{
  "num_hidden_layers": 8,
  "hidden_size": 576,
  "num_attention_heads": 9,
  "num_key_value_heads": 3,
  "head_dim": 64,
  "intermediate_size": 2304,
  "vocab_size": 8192,
  "hidden_act": "swiglu",
  "norm": "rmsnorm",
  "norm_place": "pre",
  "norm_eps": 1e-05,
  "positions": "rope",
  "rope_theta": 10000.0,
  "rope_fraction": 0.5,
  "qk_norm": false,
  "attn_scale": 0.125,
  "bias": "none",
  "tie_word_embeddings": false,
  "parallel_block": false,
  "init": "uniform",
  "init_std_qkv": 0.0182,
  "init_std_o": 0.00455,
  "init_std_up": 0.0182,
  "init_std_down": 0.00227,
  "optimizer": "cautious_adamw",
  "learning_rate": 0.000513,
  "lr_mult_qkv": 0.4,
  "beta1": 0.9,
  "beta2": 0.99,
  "lr_head": 0.00561,
  "max_grad_norm": 1.0,
  "warmup_steps": 453,
  "schedule": "wsd",
  "decay_fraction": 0.703,
  "decay_shape": "linear",
  "final_lr_fraction": 0.02,
  "batch_tokens": 131072,
  "max_seq_len": 512,
  "doc_mask": false,
  "train_tokens": 906800000,
  "max_steps": 6919,
  "dataset": "wikipedia_en"
}
Each number is 128 + 32 x the weight over its row's rms, rounded and kept within 0 to 255. Layers, rows and columns count from 0. Numbers have three digits each. The size before them is the row's rms in percent of the matrix's.

# layer 3 attention output (transposed), 576x576, rms 0.0189, rows 26-61,90-125,153-189, columns 288-383
091:168071138173160121181148109182094089172143188132179085079142199145048140159147048127040144149111132089154063190158117091080175117089134078110097094092108136124198114063096155136165101100129134144184149168129113158183066150085073121082135158093165158157121122150176136090139117147078112142
079:121147107044057124092131093153155100038116136136164124091170121142139157094114118059171101112158084113130175103146125117192149139113157070131161077141118129111113112144107133147125108124161133137119123148125065125089129096134093119086091130116085115110142202052180075154095097133143176058
087:140119114095093138128136133142107116154162134143124072095131127151074146111127125157109135178021114155207174156141087165126091111159131157141123136124153173149068098058119140123075116133084107147149129086149112140137112133089111103166221154111136162164166129188204161107143100138079138119
091:067137097107095078083166169103134141058178131124127096091082137106180140125122097114076058079096171130104135134165111129153158122116131153118103124147137059109077126110110153118067124117116130158143152124112115137111125151156140122127183131179105145143184149103117110145181121147092086146
087:132142097134115126090173152124194122157116141167089139109097169137131139148154100149102197149107121121110151108162138138088130096098136139102092067149137123141165080115113103154118152074134164162138091085140088153127109154168164098118107061110126116145150098121067095064146129090135102148
084:090180152091095130074163109141072122120192128125119165098139084133082193171194172152164107133131182105131181024145074083178157128117122166125126104193126109186154108135143091168177142104108120152082132122065153090102123103121140137131110110168073160148089192081120101163105140144154098193
078:150163148061073130087117112189159118131084139104111086102166108164173208125106118119116171131188147155123143119133147136145134082101114099137140080160178106133134141162107100160128103106200131127128121133140129031163113067147128186144081099145113059156109169081162120151100180132159164136
095:099176142155126130145118148091155072140121126123109168229155110103049106110118184121140134106080125025057132104129077095107096131120160170088089106093160131178133099141109131123132145084115148138149100115119083125129098136103103147165129159158112075102153068164155075222142167080152112130
092:128110125136083092128149163116195113094150180041136095110151136089152071108116185141143151144136114130140151117109170115089133095165169183190117184137094084154093122210106147145113151093153098104149122136125114131142077090153077208147137102155138171102120163165144152141134198101096101132
085:148132127159135082129132171106110136125143166069095150108058163182131098162127122145132140118066130116060110131093127118126062093124158161062175136137130170126131151103105110171115083136072089206116091064143178213120126148163102161158154128117150127121194135128135148065129084129107070199
087:116092143168136118116150130099049091109140164131110099154141110157142119160091137073089099171115155107118114132152109145158139142086168120150158103128083111157134121146117081170103156127116109113165099144124154121143073107152087094120148115169143116111167119122123121157117202143146093119
089:116072131091084137052131130187102131179173150137156072137119114103157106137170148155112130149153171148126133045118109125195166165151161149122146204181172156156060120169116089142091148160123118095125079153152140077066148138131169124106114108142108027130118149115122084132112115144069223071
093:161166126149119159191191134101117163120182134139103197125112117147182114165119116121155100115192106121152085092176146167134160141124149120129116096202157110077184128134109132128205156126158163171196135208092104142194161108206157093105114162121104159142057165162160127168158137096184109157
091:169092118113106132114115116128133074172113166140129132105099149160157144163169091088137128130114134163134100151125116098114168147114163080121158128064208150106112085140156111128136135094174062115148137120081155103099161115141140143129199165160102134099109166100186118104094124093108156145
086:153088125166120160130130127130159147145131127180163139152111099111160077126104098105146098076154114111162137120116078169156145132089124134126151129143133096128112154128160084086157150137097110168152082128130101170102138098138132013068185156105128155107150135091117128097108120131092066125
091:119158158137140168110082143142115143165202161091152100092082054094069137128145071145082139132159101105147131097114197104134097136139160138161177087163165172179134117078122210142153109132106098104166116155184190108141094150103104129104155116083047109102132110168178012122166110155057117130
089:166084100158168114108119114121059112092135105079115066125152127114092144143100096132095123164124087096105138154082111153105160149116126127106183168125178149130116197174101150110121145120081057127121153227175177114101133145130162154165147111139172108105089177104127103078081169128129095144
086:101099125052101106117186140123092138128163124154126087139131080129172066130145061122051131134113153186135066193111128138222164126117116166170110075117140160148100110160130142096123140168164129144098127142140131126078140126121106171158059094110113176172141168141106105078204096194111081117
087:141152116144126103149098110144166107100129143124060130106132149122130122130127123078147131119127111174109070108209139122152174154110038087148095119106053123124128126113130110166125152056162180119097105089178119145127111114122172111121149123160121111160180142101139115121144106185176115094
076:104149118075131124124170112123143159139104105123109150101119098135172153183152142112115109097089112178157131073056151177101122142203143150102163134092146169146153080111077129177162208136121114143083163140146133133162160119158058143187051133138101162102121155113126216108161130120044124125
091:114117149159104144081045135138141145167172084136105121114097120146085181069107140192106183143124108130082136123119100105192092155097125158139078151204095120110195049127116116106115101120128109188143099115081154166110109171132122103122154143135136149131138149109122176127119120100134135150
091:067149129129152165049124170096102112169137168118177150137146129139144122119102127096115100189198121137155144119183124163157120147121159159136140099135149087057089145144130169138091129107123102102116108152116112034122147118142156162106116101142089093133155149095131018098131087130152112099
091:101111171174125121119137124138120127103159123157150113098150095081152151108135151079076118135154137129124139119108150165127080158114109142119158119171200134157092153120121148093140138166136101125123133104152118144144158155140114120101136091101129112144090128085132111148126150122125100139
087:159174149113065143125153139086124062189184074084216136105065047083069130114176152213076153165082164146160160141133148163111170126111136183133156152191115101095135191125119168161138122107160095116120218075152198121135108159149121190110119151142111160122104154144144145101092167092114065167
095:178117162127123184129105108193123108208133126101151150145135139136016144194211108145095212113072149144153100160166137104126073089159166129175125137122112117119120134172120164103182097152115151087141101175135171170119172112069088129101145128131130156114148062111137194123154120142122136114
086:158145172102094134142120093098150120081125054131112180143129090135154127128085124122156128154070181193148126119125103167166137075111150192130164150114095137098111144144127152120135096107138190181119105109119145110093142173082082151127194136113155193177104104105137156125136069188166129127
091:089150144145165083118123110133206160168091131139057116130131138148075078136164144150108170168075091129125119105191153086047128130130141112144092145142132166127172118095136160140118139115123111086162123100159134181154100099121165118192119145102083179125156080152136172142110141111124126127
093:129118102161073174129111168114108170018112142051109151118156156172088167121077148201110168041131179129124073111146129100130149065110070156107134062176133169152146142148121118117157104114176104112095162080108113170150188123092141175146100126084108084162140114156113134179156149138142087101
088:155097142040083100209117130150144084128087123114128082116177170177085152178108153158118169134169200086142119079127142106144131086104146153108136140087066122162126142137134144157104136081169121166122156119137109141106128121119051124135117133129076088156109136152117107110163087199151100150
092:113113134194127192186070117112071149150121144189140112092154145103130095120098103134106159093113184109105132127134161113054114083087074125126080145074149161119193130140085140162152103099161139127153099137117142066100113122115101159129114110176168122074135098132145089143109140117139146137
092:153170114149074144094082158104116165162126077148137108113153183065143158104101141160155217070119217146210178123108163072119105127110124096151102122137090129120153180111151144141153071105132137150094098134110135107094129088086105047105120091165133120159111126139060125092126104140098124159
098:177115058142082134152162128152093111125131098125113113123142144099132119126116124177115126092088130201123131116174113128113105147112134162213134133170139114051067088130141083096160119156145146111141187171144139180150206215082082178160187103131200143135058091133117104146093165156101137117
088:151125161098103105150084129125138069144149070098154086137139127133136135171095126116103125138191116149152120134071092092041171114162102109156120115099067118162150134116082141113129105146162111065123102115172118152077113115111163092157139098169138109108100113165138109129153145124126078116
090:186108145165163090155145075139129112173127161135103112194108141122155122163116126147142127172056126152122125084128128121180077119112157148111157128087146159108036161104139162108111103058097121050127119111151131115095132129057099106104182143139155132098107132082139117098185094153124201150
091:100187110136125086106121097141126165105116096130135110101101130085201142090107151096134151113093065087223115105085138151180117132096145072130120138149091101125128118138139142200157144166104172182080113107116144141092125061153161139129129170097109177093115132176104168158122139136110079124
087:099121133113149122069154124101177132103109168111113130100114113126109109068083142140113074176140075169118140145164150115155103088123083107155122091175088039147105121124112140104111039147131166177150172139124169132105088107172162134088099104104112164149140194132124160118137141185104131154
088:086049153148079108191100103107119151152143137149110115170106109120094109132094157160126136133099046126139113139101144171184159088109125165118150116139224112110089157130106159149079177086149114119163121107062074210165143155151162115070141139130172110082042082092092055130115101174112105137
077:105171117093070137108115123187170129157120156141174145136127120142140168102150132090091156133187089046106163091082165083118127127105149107155121109114122125175200154186072136135133092122147095050125146184159150080097092162059113118137108072174147134149187153130160115122123155149107162137
088:214134156120106150066161128081148147112082099119112157165097140077140122110095139082148094132105135173141157107156106130186152149114125157113080128102153136148142168063118082083101123150084110089083109051092110120111180128091133126097164172122157162120146091161162191086101130117132148084
085:135086131171124113145158159093126159088146156112116157111104153158132102153090091142138132168085144181139121127164162095149117114087119136168121152153098098093134094091183191109100197113094082184114193067087160127165120113102129112131125217139103182102100141127123125142120082148135130097
089:143106105157141150219115137128163126161087151120135135135099117163108122116095136144134188135131141112130100089106158193120149097099136187104137116165188125115165119108101132078100159125121104178122108120132154129143162117117175129122105095127136120157160100167174189168116058124101098140
083:127150104131074083155165163091134145130112062129109173137062108080109124120137183169099141146086168139129174119117134154137147167106170127139123156110140115121161180091132113167155059071161098203174113057128135084150154129124126125171122139170129106146103154154115147100130099102156118170
095:129168142078112136126123127192166098149144162109123116122126159124127169108147146162118166114157114113095102115107131138099136114127175113127141122150126120153157147176077112128123073138136134075126131139141115091123092105101089153138056068161093120138173167148168131136105137135153153154
085:087114192122133116140137159139124093164125158142124148118129129125101134095128116115133104164127151130110192094144114118072114161141151121195189176130103161118141103160158130171153104132174127101134131107212147105105128132043108108168096152125126134159166154168102166110113126127134147143
086:109114144149108142144201137135118110088061171114117092074079129168154129143149178089161120124207142129126133141166114155162137120083114120159135130111081130149105112084104088123106119144116145149048180129084106104143190188186147143158128142103122153168095133140164173154076087084174092112
091:136134124151119142156143128109177125127127080155132145073113107145175097119165142155159123146164149111133132162176122132070156126089109136128101135112135115145177069088131105129082086175144149193084187146133158212160102138145163149141170176094138171170147132197144060115080136132094082127
080:112090147113196136169086135132110079143134137082113099136090122130073110159171161135114095124191128110088166080159106108145175145157178161177108155156141114102127135121122148191102078106173119136126090199098078103157097090144128095080104077120129050129133093148118091117118144101163158108
087:189154109083115174128171122096128118083159132108133104171121142141125120138120122107157157169121183148161122121099137082099163089107126116125142076147148124061083107145164082127124135123130136095102129093130094042086120182101104068216093166178111128107119154175070097138152111188143155094
079:162132131128080094136139106083123171197159138142110135217093132130153109143158193188106157084147121094128157105092170105190092130149145153097140131155154169061168107079117138112171115081131167142153110172123119131071128091140119119070121195156161081088125050121143037136160061109106112084
084:154089115105096165180082129121159073163126111078139119143143171096125148099116135110090109143170088098142113104161075165128135188149136102108078140092141152150157113128078107117147107144174116142190150202114161133133170135145114140071098121117102087200222114152177156134118105171118093189
087:086085103168122143106102142129167180152092097172143085129145111166140129118099065135151101178127120111143173110098135146132148098158068147093112109173130131073102098081187167124151217145129101180117130140114208127145120144127161140183169170124122102170107068115080113127143094165046072129
079:147181134096115116151142123112080104131161093114104145147034142137145169167084131157086130132142160128143138105170147108110125090105142092154173135112119076153133142097094160155106080094162165172125107160141079153137097097160099111149116137156152111114158184149125099171062110153155125092
090:112123074114174122077120111162142118095070149114135137127118107131138146079144087137117138098165142125119103117171150108141132142115097138076106157146150209181139150170087117182083141137146102120169191156161132172160125145111097083139130138106124127200119107166117054141129119166084103136
088:165081105143093118134090138144133127087203160153128117209152149144139146134093134151127141127156165168146067150121114143118176074111141106098139116207144136108119122144083130159081117145116119087118109153131117175149108116150137090116159156110162202096122131152095174073098091139118117114
089:076066139160149133096079097152102106127109180175168114120189151085129104122141131114139133080111096135112075138137163128095089139116105131152142081162124164118074086120118122121115151106135115068124127093117130116099094107148084120101091116065129096105138131067094139106153101169095145137
085:110116127105073116158123122134078070144140161146152107087066089115097165115074118149058139146138137190169135156090121074114178131141165107087107163159140090166146096155104170108107133171093116109152109137092160160174105108099125122105083104130168103113153133163116134126153174118145116128
085:152097141189174080056110138142137125102164137171169104101079160149145139148146093150136122136152113152130128058101117119107126121170155101130173099131160113194095125078208147109132173161094096083093182143153114149093125135240082066174155126117148173076114129160084112119133144087118134136
086:085125123141169142143134154119152097176127135137126183137095109129136129155146141121163137123168141151098168041172131125114128107141087095141078086105147101129125110102103132129077142151167167060100165167077129118117132139195152182118083176175135170135119153125110236169138146092140104157
079:108100169112151157139173123061131123171158132153165156070120162109172157110134142148121126205142131174113176127127057115086121057105140151150095135146084080106137108148117096147157131079110126125085073096159175098125060188101136115135116141134133157127132144115109119161147100166188090115
083:157167123131097099164145133105079127140117086167134133081078109094130129050170129186104158116110137107144180139131140168159191132091154093153118124160146110137119149110109092145126078118094108150128121097116122122146131167173140095167157103156117111187089134147140189109123150094151185148
088:123160073102164145081127131153154135083155108172051139189189179148153181098105124134137155139077089073186121146086055115128073096149105180116118136138116143131143086121119097117169124122123190108133060115166074135110138094072085135138105086110147179136116088081133178125123172105090174097
091:131169147129123165055075149171142116100125090192153147147161117138161146122067074128185144070041129127104130089107164107145145165150171143116176128109097169094146136087149155170164134124095078140106098132144159115109111105085113159121129085103135165106117101102105124126115096171119143142
080:196109142217081139076110153135149114108127141135113104152163173104130090115075119135099152123133181102093118143135078149217146139068142148128131153146153147165168170097162180099151143094118111086121107128114107113143121126117125130167112060085099163055105129086135204119152058130163140126
086:130154163166147112103103093151087122121108098117109112129138149086122137197132140088143118129050158130127084171122169149190095145112113102157106115139254118160067133115138121127197090138146150169133137134148090165066128091065147185127147165073091107107149163141069158125145114135150154094
084:166172126056092107224097098137111102115103063166128150159160147121107119118127094094118132117073145075174149157148153112160188144105111159120100112099187175096140141139123075131131114143137081130174085109155114142165136132077152093107075135133141100134171082135127126128161098238103134146
084:194149152126130146123142127190048112105155114135140111104105156164104101170112115111139144090137132103115133103111167119072065118122179127129160111103113178153089176123149110122153106155116132104140071201169136070111166074124098188141106113132130107101143120195103087090144159099111162127
083:177198060149092125155106112098113160152108070216059150198062185111134107133120149161121169132038190083160120141121142105136192128081162171098121115156156109126116199114133073096096109118062149139125097142162104099106136103130065089070152079147148189125124081173130170095174118140079120148
083:091111190163152146118132108111114126048131165146133120172145090103117125066139137187156212149132119093109088097087091130076125091154115109123130107093181125155152125128138180130183153152130114158147125174147165104134114154157116148134110098123166193163102131202147123135153167074121126095
086:155193126086110171089144083142071100176172058158087115164131149130110129122175169149081126122183100092125075127158099167109171124133159135096105133126076109151145117135111101124136112163156126102119088139143141137132112114134124100086103121114135129120089139086139084089143100115092160100
081:171126088165135152096151066134213133105055089141111135110149125135161126119082105093143148121082128079145128122139133123158155161134105186126140115084083118124159104134180123077152097128134172156116141090162117072066142170082093172098128083137125170150117056133153192119147186140100139096
083:060113092136089165088142154121199116198121147137096138130145124098116138090137115174120120130108146166095136136136138093136148163086115173096117179162153086121134114119111182091109140122154127139098154067130123160150081148155117114099164117133168139129080107081144085159129118122138090157
081:051108163104151115007131139110136158140117178084167099125087165101130124110111120149130135127136136133142122114163144144166121117128101078131139160129101081136173119123110150147051119148108148141099167081110198054156091154152134123131150131126144143128105207137128141115089122133125190110
127:134111105092158104084152078124147098179123092145155156081125143109082185133109126109101101119149153148127125124113118188138155138130119110117114146133158151067090108080123172130146091133159147123141122133158099138159142099085120173070173130098121103107134131053084106092086098132125228102
142:108109139164137088085099129131152133171122110115206172174124065160101119115163117157129124064166137107130144157131080116111144148147099177159104098119167121129121082125141180136167169160099120111138184160137150160093076159079143157146109119132122148059103101153036190138142135149136073102
119:126160127067163078118136099145171121199066173131123114134108139117093161158059126160143177123179149146105063171115135112142099154115150129137116077142065150141150128105125067112141186096104175163111143106124146112119155126074141201148135134167149128177108076145118133139117133197098123165
134:112098194145114084134117194086117176090078117099111148093130069112151111145115163098128087094179095054106139104124099105076139172174080126150121109125149100144125107157134139093165110148164088133082107145167120132128161129162095187194131146143184127128120098183062159049152108173096126102
123:139061110154115227183083112126107112124150106156144140121143151151168130148134150148122173152108154087146153049083227126142159114122097136146127126114121188113157194126152119099159124137105149134202115194136159120141114115082126104137138153115129145105102146132139104117106129126099153138
135:107135090110140146150109111091192135110124117160101093023107091150090124124110187083101110150133139119188060152149120095112183142128145117154145163081186148160143107096081149093129111172114089090108124130149122104152144089088099166087118132115131132122159122135105152137090187152110118091
135:128071114100130079170186116134143156116114172131127079143101157115091148131124140163090096138184151117097086167139151100167134138118153148079170153129103154125193168137151081080104138087083174141136161084144145102148123073176068099158175121137123111169116112142134117112109133125114111131
113:140194118081139106064140124126149131178140139114124136140132155174076126156117156100066118119120143103110155078138162145092131139113159167151147141129093119121108135104082117123120085118119110031098135120174114166159138125126168176096100112129084146143133163148153113142096113114178156129
139:168106156121111114146130091161174154077169166177141049098170197123123200193154130114183144139134118095138135148108135075122161108117112125136138106118113152073140061081118175164127116116155107160133110150117123074162142170129094086118145122095099102145077190067122182097168095165142060110
129:145099126169181179114135146171133140154063096110139116138110079131101124120124149097154156137139133108096121109165121147111086138116129124102157062112167167115113132133127126127121058136101117116083145209145132137115122114133142094203093095182163186154120120119141132139096103095191115133
125:144094050127164163191172077126129144194103123113104151082106137084106132138124134111110135123061168136148120187140119138111121149090125185168102074097094095133214100082127159120124195082115166133126098187086109137161159171073169075107143137106150182114134112129131147125112126187136139151
129:148171137096114143082160205178100121113063137108171100132091170153117102155139122136119170055146144173144190076119139097136110107151145100198159152097138144122135155101107072080121085156158107142148098100087131153119099145143125057171127150129110195111127099114068113154141123106121145121
129:152130189081132166139129121098148096143165154111109130138146148169096112126077147132155108062120106123132123099114156145162076168178100104083090135138173137120053203151122116097082171135157102132054146079135122153163111073127079145151145135174126206104086135124199142153133124145174129176
138:124140106144145115104130126154132133091119091138166109112162176135057148117141113164145089157082100101110147157157170136134133068129110170124150159124125180213070058128128115113103148095129124096061179066173154106068113080092107139158178138148122069112096066128137145127120172143108092076
133:148076171147197123041127120160134142108064127156086136139142138159041099142116104114173142159143182124155121125141081182142111123199097144106151102179093119183151083096135162133158144158108189110110118141140143138176102094163133154156123133172099123112093117185123092151142143157093105129
128:172153132134111115074115114116142107038154099124125146121092077196135149135152156139104114185132109132092113153094181102090178120133083157101162177147181112114103132085150173138114105144133101135118148184147118103131053140150132126130109156112133114154149099160121132169088145133177128118
135:162107163115104107089157105124155105170060146109144137153152098118115145168129126119145113096112179118094133181117088107189108119136060153072082107193208064099158091148131116133104115175197118171130122137080098158172150147144168132165063123141159127125130207147124161091085143145152099159
122:131161175131162186169149141146149142145142116152085138120130102162146197158147110128102145134153192153134121152150115125168115135119134103056122112096174112127136173099121082133107138108131163134154158137079139156110150090127110066132162119141109103136147143064101129102153143188179125173
135:131123083110107189144109151138127130139166105081151071100177159138181164146132124106141126096109200165129162123174104115148103130122157125128145133151147151119223150112094048130132138166125120201175144089089115158073131144175155083120131086128131095157153112138122139145104109140092119104
135:106123095142136124153158168114117110064078133161173120151165102131098137176154143198116121135150104051160102096102117160126200136109160124099148117105083140112121116137118045112134151135056117113139125122129142120143115163122081160175108151097134135117104130127099169141136135075101143205
124:115128118130137107153070147110109124092104096097134116108126167128134068090128115115139139149125131164106196131139133078117115121109115197177146126119173125178143134160121171124140147136132132090100125108164089108085148071063164136130182176119118101099105077196157187166087116165153108124
133:159153110161139087101151143066166138099070156054144149169100098143115090149114148110106143121135132071136141113139065150068188119174103126160107145062169106101021174152153139194134133123091150081139125171206131127144165139140084136122161136113158122143120108119098118122110121085113165133
134:112112201114109096125129133129106120128169146109165141135145089110145153081162128106145127073167158191092146160107146129115100159130129126114104041175180101105165124135138098130111163148123108058104134154047140188182126152147161079155164178149121161115153129165104112157112099118111066107
138:180155195105167146042156123133113091181149136120099155173076113173115124093148162158122103126099136149103109172140137145129110162167127131202093171134109110064122075112157136126121105130129139119111112170089150142083122151064139127134125160119110153155150213120109125127167178098172162149
134:081105153076167122115112099137158128083136131121173137136159151050125082142126140078152123112088096133084152111127099202149083147100115106172082131129189121146065124126178143098157126149147164165112120122137142108131117091151148070154160074140115123122130150158091127164162117140098148136
141:073094150120118117144166130064167125062109140149127110135129164167179143080113149095118108167142089149124094150088137146097092101136104159092114107122155123162138165116142150126118137102121131102138125112155126132108122198209151068105125166146129105151177186134100108170140169145086109162
116:126083097136124106166128182156142137158123116076169152103137068164164145051118113163150104118130082122061151048119140114111146118185119207160127122169106155141143138133088188108134098078108073088092175171105145132040111088149119150159124101195145112124154088139058110134200114120142090123
138:156108107147094160176167151128103100156149156164138085177125152070120130107109132145156081130151136099119097143143176167156147138147137123093145098091175094151164113094111083101115167148130103133157149130094172137083146136115141127125159145120156092132178148125148167074097096138096072191
130:175104124086108164145126057087169111174118179133079158097117137093139122171090097105178097192148131138154139168106127140101086138091095082111161120117127097152135080117146113104088158125115102143144122099188118160088126143169144084126168149143114157096119156118078139120109110218156118132
129:191160186068139131076121126153145130110098128086085171178124140202133141113107112137162117076062073159094193180115104127133150121084106153123140114139098159130132082123138140140117189151138161143166155150104113154142094159132175106095190172143126104145126088076100182106162101158091181183
136:119149050113141104090118132142145127154098153118134115119132129143133172166130119140129162088116114169121145125133132102199092111149153116129116070107080142136107109112118113115162124099130114076138077215110144125138169120152123120171121120075112106120117156155146152141136151149137135161
141:120152136122124143054152106144132086041161113103083135115148065137118160205138164135113133101221106126154056118138185131193170172128171176048165107082137094068127116113130149145113068149150134102132127182079143159129148140133211136136144102146151140118067131142109120130114129110154119070
133:086127128105129100136084097115122109121174168152103166145108072115187090151183160091138169188153133109148143180164154157143158118146175110087162128085151175184115124139116196100180112117134167154073077139190119171137121057181178082101094146137124182096141129145149168121137126132195049107
127:113182151127129138058139137148057152067120153187131144119122101066134090114157112133123111157132171121140114124123170220164085159148163146110157132118157114117122064137154130103089121080138118148127110122107132152081103125165196178190109145088140139103092113173085141091150110159156132116
139:119173145131063161117168183123119146064195137162109121095107182193136172224111133150154191077193152092125163130123147125158130116169155107113136171121100116165180081113130149169140098176129094182065151098153146126138159159119148196135140107158113102133126108131166115139116125095163053088
120:112142143124124169130120113112109111182159081105115175140146164027154114099092154196114104090169127126107114083092148133153108138095111112112158145185143168097095119100106174054134076136145097169165104124141139105099130136128092124122172130172118122158108112121212092106130126121135087121
132:099192090108098125145162144117152121086123107108198179099148189086117204124146080118068170105142200043057158142153135064122153127096142149125130132148036144102203072123118157130153181186105111120102123147110148122129131142106133151160101148098117124128140071113083181097152118108129149133
# layer 3 attention value, 192x576, rms 0.0111, rows 26-61, columns 288-383
110:140135135110074183125070168117118133104156107129135102124096095165150142160149101139134100108143094114150165140120082167155173158173078191121132193197143163096097124127110079043162174144113157195092163134103113120091139103181193122166064160188156084125115129090144142151173167145134123193
101:118149201093170106091109154155101167142136140100171116137147171146137093144099089158110162090092152135129131117101177078149143121128110156151114196168139118166169158128137140123088092147152119098149123165087187084171157152173130124112147122100171068150116072142115099091117120127128097166
110:129185103119134171116074082136115174171110153165111068157118153154155122110104146132058103097111155145124105175167144159094143151100128186107132181176119092103107111131115123122145145178097173162117118165095121102122100111211145127157137098109128120125100161114106128137113153064152117157
102:161137116092169132158104096129103153142092130170128160158086180088122157153158137161156114201133094070128131068144132108142080135143144103152153126120115178151089125091170115101157090110122128166157074067155194063142169149143141144136079140119149142113088058113152138135077163175080136140
107:097088077164130177137135154109082137069173135102130086092142166088129157160104193136203079085082105143142194152100193092125093181137161115129155144120172118168079131084092200173174088132144042073143144083180173150154112167088038119113166155137099123081098144079164138170085166171076138115
104:158115175163145170181114172097172139145139162079135116152162149121168069126089129086088061125175067164182089149162199125103131152119179125129162144133158113111126083148124152097187085089090168066135101185159116167155101117182106112097095127167138097087132119174135156156178104177102217178
100:097166168163103099146086087089163165102064155105155143186161102157140070089113125089155130144168161096121113055133150127084119183170170155165087192123133154107097104123097131124134119108176147110162094093104161169120115149121069118104110176109072116058074155176133119073110118184149082128
111:119123116097178092141122156104159130058083163098081066140092120136166179131106131157129101092135132113138088153103120110075118148072143120150152134164102174126111165102156100162150129170150128111136106164147116127067166084149146160130167117087143158109093164104144128093175106183123186179
103:121065176084113170137135082157078141159059093145167155113145087081183138192100134124066117158115183176092104098169157135170143168092140162107125102162119153143150131155124129119134109099109124116189141108044153127067142072151181123065063136148133160080123089157111118088173132106155072120
103:156084163110103201153141133140108114079172111131103108125105142153085177153129111127132079153164089095151100167154149129158073146157093170142119134083095100135098176138166122088155195148138142097189112156074110075156164117092117121093097127190139110070165133100083131116164149086137149091
103:127185105090129172117136111118147108162102090098085180100099113078061147059109136175134199073156102181124157096090089127091123116184135092095133096083149098080100146172108141148119090133155181079173184081167119148167154088125155149158119176082093175081083160118062097128134065139181122127
107:102109153147090130109135156154126073122147154200146129139083151176078165180100096123088101144161123087117114134089153164106162153136055160145084106108126133093187072120185197100122142081135147153149144178093138122164147152137132146164116100092105098136127100073141180092139119154184098172
105:134121149161111083170164133137160139143173104168161074143146150077114120158117099152126144131094174185146137174111061140138114149096131096105113127119156156099134144122132114206134107141088076128113166135129104126136102099092108189104131113096124070148116148085130163133102156132076182154
107:082145113123125148107153090141126142054123167082154108142118123088060109099088153129154108180112094113146188138115119117067090148197141151122096130162115105103154166093121129093131102152116203153097127079124143094154114175131123126067148132125107112127181094147155133114155137087183104110
108:081183079147091089126098116169141116083128118112187106153152153079182075123108154170110133135071165157108092118076117137106156157115120096129101180106167119090135143117076178125138092089150119180089170121111107167189160129087158169149109155088152117187151123143132112071167165105142062094
107:107098063109095098102075089126134109088094076177148104108164117093162124129116160158143135184136081132177142150133131186113156094063084171104101133121086114144132091090105117090181164151167141101113114177071141121092142185087106171127136117177093138113101084135118140133149153133194124087
099:171143164060089158129183156170139174171115157173153163152087131106178114102123081125092086112107118143156125095132098166163121149107113133090090084115069143136143090083160106139128167143118171116144129177081114081157101129090131130114136143159069128128153122169163134123148122143118176188
108:165164135117165145183098077147165135120101139083147172125176196141100149100147097126164167155145093140163127129168069145056095124093149099079095175100119116167134161137101118124111121113085071171125129088087159120160074103101099102107128150087113114082084070130164162171043133096131192118
106:076106129153078188103189104134158097071131084107116147139098146078133138125089175149095148171127057148192142131112116169127116114110105151077166087161076160088111097129072155056098118112093155152200131084148119143159135114160100157106098157118087081100128101169068117125122093168088126068
102:114125156118097103083147138132123143099082108139158150134089196118155162135179119116156136105170086100069095149106153142105107112105146159129128144147112120167148178073149159147131095106136154168148097146072110146129139147201142140081145161135129123128124052075174161149153136108124193119
109:085117192139166121160198086119119121155100172134172097115102094157155105077143123107031079140109091146171089094101118172155093085160096153078115120091147143104107143115116186155137144104125092085151122166193107107149150076094110127116081113115099109126112136118134097099074085107079101122
110:140144106136118101169178097154116132105088104177096146076169078174122145121164158092150097141148090139116098125134095150091181128122126151147172165148122113153157064112155108176167131159146119118167120162175134137126113096073083118135081103176182085075167094159117135189129132139061127152
111:144148115150133124074105154148116149136151121078161142202094086080141163144104152141127099158125187040154107104102040150118097109102133178177085133126138089134166188173119138188084077113151210094165120087098145147082106113150113096103197147122156111171158160116172097134145195126095062155
108:115105114176185137100179156143196157184151162139098083077147068120185086107080033070103128091176094148164135087103049094149120171115138095109132167156157111196129073136134113096146169178093108158137093141123104098115101088172148069158083123096161108139105109094130129177108072174121138125
109:120103176119134136091149154090134141112094163098109096144128185138122115064072099089104076112186071143122166117104117117164193103104156140065090146107164113137089065113172125129099134165132069140129158073095111112100166114187162108121087130107085094189180174121105121107139076138140129130
100:092119147150139157187169174122073179182169095075123168176100149081151134121086158091182135105129131136092179166122095131158157140154081080153084143171139141122154096077167179157122095097155096173108150147189116076160111122172140117191100110174153127127203127096148087084115159126119134137
107:113114173162101171170109105094098159205160187146093152150123097141136095127118146158085090120142129152111119160095123154103111127103094090115111066181126126124128084180131112170118087130093077180175180134138161130110159161139104108097143119113166143201101195096180138123123138160123059085
105:110086080085109123144159105136157092184148091199081110104164141156143129121158147085134081183181121155113174150098127135147081131118121166147155157159122087115114069160108158171105155128084106152161076130176143129089089109132115033071187132131169135091197132085144101119146086145120190157
104:173113065093146140024139154164133146104096132139091129087150155126149065096135177126125155141115153155087126092114133102157183094154159128169130136176145151148156029104143131118170101163177148202102156126156163065127085134185146113070176110108125103099167109099146138102083153102095146097
109:106139204118158129166144113145060164074110152106152181171094080149127139076150160124097115123113181105178184164114136088175129129142085123113150152152086102094114147088149165074102120097122119105107154165133091159076145080169118100095139173119172093132106168083168150129142125152185079119
108:154106096111129159170122116156176118104143101150091180151152071137154140099087148093147102145174088122130117086132113061143125159184148149074139124150134082104108076084126113099088167117154082133101120166156195159091107133087113191132096163096128135128177067170126092130134186132120094060
107:080167178114124092135129179161138106174104183194110133128107144137068108128155112135101073121143106202158092159136070136162128165175140090079114139083102072187193131092183177136108118129142150162083084122116132127084089117097185120096097150191079137132220133102151105080105127157094107098
107:161091071102151161169169123152151141077131102137109148127119142151105134091148143104167174140062152132113178171170168171185148147121130113111139116196076131085099124104114110151121132101092173218105125116134169175131104109086057114177145116169108170088150151106123098120203156139168170144
111:154130157127169149109059103117105134114101128153073113143150165171149140140108116093166122142133200159116073167127131092124120159144114112079112099138139151097153133159156174088105093161097083099126104130121173158138151087161183134196091171164100163181155156170148108148105125100149134161
104:127055203131111163099121140125152090078124083112149098066148082150101101143109165127131115160147164045120121158096127124135157071118113133155097147175179135152137153121123150081165075183124079090165087110157095150131130156128129062146168099129129177118052157084194115137138145160121121117
107:122150174100147143227139151147105145114173158191156093175174102164130108180081074124098141103122106142159059138145152176115142172147119126184118090108123166110112161135157092083105099161165183125100128101151091132140113086128136183095173141144078148105052089141092142080128153104149082101